From a checkpoint of a small transformer trained on Wikipedia.
Architecture: LayerNorm before each block, untied embeddings.
Each number is 128 + 32 x the weight over its row's rms, rounded and kept within 0 to 255. Layers, rows and columns count from 0. Numbers have three digits each. The size before them is the row's rms in percent of the matrix's.

# down: layer 7 MLP down (transposed), 1024x256, rms 0.057, rows 556-639, columns 96-127
# up: layer 7 MLP up, 1024x256, rms 0.0571, rows 557-640, columns 96-127
down556 104:198116088076104125124108186136144100121183107101179112075106161123068154182117178100121155159101
up557 098:197121098176166130163103169084092140136137091103146154168107152118097190138129131124088147109113
down557 105:195111143115134194085119135103092109118131179111112149142160088133133071118135139093114197172094
up558 100:115132110063126101118101122140146137217121168118170171063125150134168136098120098163114146090131
down558 101:131152124199068131127140142119065168161110093117101090130110045149148110165166142115163108136113
up559 103:079115117093141161121139096114152180164143101172162112145115198086119086116117197154130109127123
down559 102:138108158116098110144168123149138098102100184119049127095189106118157126142160109145180073123176
up560 102:122143177140111127131115125127163073099154134130110157094127122094144168123112082106120169149126
down560 106:212158158078054119061080093112103117130092152115111093093151084150127185166157119131143136145138
up561 103:183137092124154137141157163073186125158066128150153075122128133116172095143119160112185186133108
down561 102:142114174141036119117079075147160144142145150099194080145157135187171141125092160104072090100126
up562 097:177127151105135142107200059144146136125098190145122123070159107101142065082128134127118143139128
down562 098:158117195157112137184090162082142146161134091157117097163090129131089079148106138150133077130097
up563 101:133109068105193080130124135158102143152201133174072099119129143109114124112106086090093137167135
down563 093:140155182119084175110169144104116143122140078071201116160096154109108113157148138166141090108103
up564 097:161105129146155134149178174148156119149116117144125063112132125145143153099112185141138101123118
down564 099:131142114076166149112079127111092172118166147140093142096140123094122093114148070084120101083165
up565 096:126083113137105149105146106137130096159161110089158126126194160128182155118139157121184117109103
down565 096:142191131150123106092139140124108144080110142144081111076099102101093108145179083180082098187143
up566 099:100115115117142119155073106161115165157149111104147102153163125105143120142108122073134106101131
down566 099:124121146079114116075091117086183114154056130138122126146138178079104088122097161161120185091119
up567 100:132177134169172064129134085117108072080173124117118088078181127104149094085117128090086078192100
down567 098:144129144141053100182133177158068157158114147147119169185031095095149103142142133126138116078103
up568 096:076092160179159102108147112164131108143171149156081127132131093137165134118121120124080154137150
down568 100:125130153155143087112144100103036129128116117106146093111143082094173135126053108072134081105089
up569 099:144149082190153121126106129151083123150097112187108118155121132074122059125137130138102204126147
down569 103:159141141145153113093150162069130076151083140151185094101120133154123135122129139157078141160119
up570 101:192126129055162143083157129121149124155091170159093145090114140134149147104143124154149126127089
down570 106:109093105153155104148135125168135113147168162115121145119121165145110145152117145125152161147125
up571 105:153188170086110126135062126155126152134132130119078118109061161150174129123045124124092148123122
down571 104:162153112109091111134121107144117185131167083170104139162121099126128104162142154077161151128113
up572 099:138178179114114164117122162148102105116119123107088134086108169146080139151174132111157210137096
down572 094:157063082155141069123166135118161086126091087127093120090169111108112074113110124160163122094154
up573 095:118121175154177164162118135133057083131171099149106141133138028119119112127119115137107168186137
down573 096:115187082108115086128155123181130143098082104141181100122115157100158126095167172122133108121135
up574 097:100070083101136096115143142116090102164117149184119155142107068100111111158100151136130120140136
down574 091:129201168180104206144112091087150165101155142100123139117125124143113150129165074121082126128108
up575 093:125111074179139156111057181134159090149068143148110186126172078186180195149099093161106094098075
down575 100:175094179092160117141132126111132151121129131096086149104099130151115166067174159135158137166126
up576 102:129115074161196125132104124097121110143078078078103177139164137087127102125122160048123109179148
down576 103:202164132066105104087141109113102066110056116146102081124123153177166103082104124097125142125121
up577 097:142116132122063088114118143099102137168100144116135137082117174088153159129108165144087129110101
down577 097:117077121130165133204159110160096178166120069115137153125135096173085120089069111066063090117131
up578 095:192069090117124114137190101141139091163113112134135133121128145119171113131109111139087115128113
down578 101:168130121155152116145083172158189181145099137089129100100127109144137161155146109097142177064138
up579 098:125161087103140107114125152104131128155096091124137130145149149128123113093186100123145181155238
down579 104:124151149105144132205173094154148113115185121134191125119080123146059141094125177094175064122048
up580 099:114079066181096192189167160084112113153104131146098162135145103135152138140177108139127151132153
down580 096:170224184098169138095143125141165122100159096114156099122141153145133075110174140087137125106169
up581 103:155087133088064153138106129107114094110175117166116142117077134097134126087112089140079155088114
down581 095:175089146123144062090117103121140127147123133119117108156156146117136087135173150144157184141117
up582 097:101163166096046133098138069099066060184139121141160121158174132100147126167136114074071143098155
down582 098:139088121093216093127163150135126170132172173091123103083140122143125127115145140200105151124123
up583 100:132166156118163047173097103145190127077181114035153085147176043156172124118114150082122080085112
down583 096:110123129166181160070133160161126170138180169163146154140136186164101071100120178160138216204097
up584 091:102098118128135142147151115126179100169160119122171152141151163093162122060109143098104131160126
down584 089:139103133136160080102108119145075158156141188193125112144094123136101141100128111113100124058128
up585 098:135118093135145128178134146067090151141129116102091111161149134133115092119089121127064057106137
down585 097:173139140156161115155142161197100072126110176137108093140107114185191158148151146104127168117144
up586 092:140161153118133132136117154148160197119122185036152128116076121078132164131138197117086104097116
down586 104:118103081145176101167128067164157085138106103142160148095173140167135168177119167141216131127173
up587 098:164145089055102096117097168175171139057091129097146098079121102143135037120087099136109130153103
down587 097:141138096199155176089117106132150114110092132106084087147124151151105204080133120090086128091123
up588 085:154116111086119131140139158081100171151158119124095176106175133088103176129131071132108141146144
down588 102:101144143071175159074131132165062123099136126103124071137093150134118128122097109122161137133111
up589 105:119092174178078121166122138150097144106222089124132114116130088107116125126161072160132126125167
down589 109:130141193044168221113159061126108132121156091113146137120106111142123081093161113051152096093076
up590 101:109188092127143145095114127096067107107115112134130150151118094121084161110124099153124078134075
down590 097:118150170133135133155093132154105157104152167138131098100126133137073190133169114064165165112124
up591 103:147120113203143117187163131143123113060116065128148160113163140102148101128145142175137155120074
down591 102:151159164102162127076159112099127138104099088096125088172062096160125131160166090117096128183149
up592 110:171142104133120091104156125165113148101120076179121127162133163173117162130140138194122137031141
down592 105:068148171140161138088104071065155094102132146101107060094149097113176174214098126095154139129077
up593 096:127128094209126127083138167108116046141086155116081103180200116102094166183131064099107132158137
down593 095:096150125133173101158099112115088123100140103149134098125063110188164134096121154120174179106149
up594 109:187095216102149137164074136130151159146153087105141095101113105147145095127059088072145052176140
down594 103:098103124139130080100103108101069120172148102098143120137112138179141173157115153087083065073127
up595 101:139143147103117093106153179116140132175154138152122127132138144151175114094145075207115125131158
down595 103:104080122174132170136118114130158141105153133156151102144125127147109194153047187061127140125093
up596 103:126113114180114157130144136120117168138074157143134083082153092121176105100145103120128103115101
down596 092:134163121087085114096111091174123094122126158057186108169114125118095114154096137109118127153115
up597 098:136106142107133101170122094094104127142110047142096127146164155142219091125128152129133108107155
down597 097:065144131189122159135181138159133107145200164102126130113094099109112151123123104091135175135048
up598 108:094156057163122139104146110147159197142153098099123118164122141147124131109158107157125100128147
down598 107:161088159116136162116108083119094061114125151105165113107124164167116112143169123126098143039111
up599 095:150154141082104124170124082138126135158095121065126146132126111156118161158159181113086071144107
down599 103:107122120168101147121108124137106176153129116153160131138163138124102156132162142107104141133112
up600 099:099100071152099146087135107077083107130137135121145176134144152144140096122135099109097098142106
down600 094:152163133119185078120107123120097139134111082113060154181117128090067081102136141109148141075104
up601 101:163145102129117090122133124101112113113117078112123094131111165146080078148061149097126149141142
down601 108:125176114142141088112156116124128200065139133111139094121140126089116142125163073162162134115122
up602 100:171122085220175103151109093061138145108113124176092113119138130087159087100049090114124120154130
down602 095:120151102144085167072122151170160116134127118113092168159117139144083162104165102145082122135131
up603 099:095191145148109154129091127131106149144154090143111096129105163146104090157135067082133143100121
down603 102:110120154087079088076204100125176149131112132129092142139133111095132155179134127132144122169098
up604 098:146119175134171162134150182146122099099074190084101135092185119109113082124145096140094157159137
down604 091:100077169147133147130094097152126159127106115146124117141120178178162109114169172123123114148147
up605 123:128117105142120146120108092054210100142105130186153131130141129052116099111207130144108118143095
down605 133:057147076123152093121090092131124117177125113143190129136111121142125125133176088155170136134094
up606 098:127184146137123095103136144095147154100150100098116169137125149083146139116149086092130108095067
down606 093:104113115142102113144158154096064197120183143140104087100123180146130079156089188123133107161142
up607 096:098168134132182119082155089171101141088204072113137108106090175093166132107124149130094109154176
down607 095:108149111082135158163123110054032132124072152130110197144137116119129129129097108117120150111096
up608 096:148077073107096179111191201134124125136106121119198111148172146136171065114067134170126092205120
down608 100:114124100119173142077125145135119115133180095120130166091156098117115117136150082164088166125155
up609 092:148130126113172117131153104141058117154111074132149159182125180134123144136104183135166124141135
down609 094:174116126166126122131143166095170141119127196148124116091152125111158132124105119163106124102100
up610 102:079118068119093118159102153135123097105185130087137105138141121101125092131093089137084138149174
down610 091:114108139095136175060165098110159182101128192104127124110094159149158107148142185110142169079106
up611 093:124105101165153174083127160161128116066077090115150143118121117166152123065133100149082178160125
down611 098:076082182151105103155135105135100093118165093088115147128154042126138150212136150122132123142156
up612 099:109117168160123149096151107122149136119068101135138151135117109143074162125179109079117139147067
down612 101:146147131125117112138120136088192072131143158102131102125169110189109147142146156094141102133091
up613 100:147183097132118176091174111117169122189137137150169179082126111089126109113174098166118096145170
down613 107:158178142127189123138157138082122120136095122146115156158169115079113115075133151130188104095109
up614 102:076193095134102127149102093143183189123134050134057074136172095143090145150111124169080073124091
down614 099:091066105105091053087168133132139133107119117138133169162120139149220140073110083130091151124103
up615 097:120096148131158068144117150097093096147142097113113127138153135102193137118129126118154098150119
down615 095:159179115139143199129094148131128163133098122212165146132099185126119123110109141083147135131160
up616 100:109140138125190107171053150103137088103093062113152118142100156148119075144091104132105093084192
down616 092:173072154167098137134156103148140170151130181119133162118170071108127163145105132170128120167109
up617 101:060163133115105082088106166126106163165107134060108085129092124069125143150041126187159094173208
down617 097:170112163191155188125161168097182117130099055140172108132126158142113092129201142091125171134088
up618 097:096105123129127128123121111198099082091100098104141108073121063159118128114171080116147163158144
down618 096:222075124147118148107131106107148130179157123171094109166122204079151121132096136137137126156106
up619 107:106198118093052116132125146129232128157070092131152116140088079084180124169138106135146105137129
down619 111:103153140187136082121147127113091155201063079111146107150103061144090212155135118096173173113090
up620 097:144157128161105146174137094145152143131114110142092100087104114178203121041144083131106127125087
down620 103:148153129148162110179106162045163128099119120103124147203124162093145139067116143129152150090130
up621 100:144183083147146127081136109196090099051141100140073130084110198170102155120071167049140163100132
down621 100:107169222189175128086078122053080139108147180195119192109135132147059103112071150129109077134100
up622 104:127090128134121073120137094153164212104137153055174092119107101166146131126118104107088109130151
down622 095:107186157095096124116084127127149103096159060118129203133155082128107110196157099087202144165050
up623 096:133135134173096128117174085110171100141181125176154115097128088111116122151157152195136141128153
down623 096:150120078084139185141095111132126049147112104173110109159100146065169127191059101154154093150130
up624 101:133134133080094149129094058156077122137195111058136122198122130106178099118139115117146119168120
down624 099:123145098149086102075140165092157177144055138131147124100166089168088115122157157144190129107105
up625 103:123165126153138136102137175121102179128141118099114073128086144083140097094121141135085156077072
down625 095:139120133101087093158161124114077125123090150142155084143142159136186080128131089133100111182161
up626 099:099098129088126085172052120185073127102108101081140146146145138104098076176197099096031088107090
down626 105:109106122080103060170131135146209091124100110202071130165132095117127150130096075090151148121176
up627 099:090103186129144143109143151158125129189051050084131133144191125159118130177129147181101153120127
down627 096:164139105118140123089120155137089142060121107108139098138096171105157102099110121122127154160123
up628 102:132158080112165148149162122133086201139164067108156112161126149172121098155100112177126117089143
down628 099:166139095096149151127116123134176114136127167150082135114164126169125065046093148115109167106195
up629 100:105147099156117171129122106132105105156153102117097121124117157133114117190116151127117181052097
down629 106:125147165172115112186133087117174099156121180192118149056094141172117096169118126092125158138122
up630 104:097145096073134132129144189123145089146101187160058134109139166127056113095101160130174132177148
down630 099:144138120113126100139138094139124122107089156154182122136127125139141104149125177154084100115095
up631 102:127133120121084115115125044109116124166117143144134130116140086115098177181144156126197109216190
down631 105:166087098138098172084106138141152109146150102171130133116149128135189129118124181130121116149187
up632 106:150100077127125091071096176083164158144115113076098082169080150128109143117110129130074101140090
down632 113:083110132052151155134147083093171114187114079075108149089133161141147150075117114111085144110121
up633 100:176085107160163149122142121109120128128100140169120121110114169142092152128119158072100109127110
down633 109:134170120128111065140099085113090079172114112095154071153138075110104115169109102155167169156157
up634 101:159130113182092058163143217098103161090176126130055194142120184132140086153118072162062054143135
down634 095:121078130143160165097118083142172113126161143134127202136119089087166121155122176147129197104119
up635 102:108127144111084168089128159105116106143130103141109094085111114147143127121156123075125158145099
down635 098:096139128124159045151132088133111099114134175115156118109094160099123117158097160163124153097131
up636 098:089157079141056122125105127102135110151096078057145135160099118140181130115083129174192104110095
down636 096:135145113083118131143072101116140151128169182195120135158071141143116106147093145081087140160146
up637 101:122103197164189149116072100122124158126115160117101102169132136138170154134107104163148062130168
down637 110:084149171101155166088147082127133146123094167079088115158141107121152127106140123118182203072129
up638 097:136092135079173164175162154089108079130101119090122155150170114140129147134160139069094143135112
down638 095:101132156172121141148104120095125166103170114120164125117121074060133142131115161168075102092170
up639 102:124085137167161088107107101139188121168176158128145060094086118126190114150088128123115125167128
down639 102:112116091204165141209087135099145089143135137129123129175119140142091116093118094126104129181126
up640 101:103151150160129079158115150091120146148129090129087154148115113138109130094097143126138186150156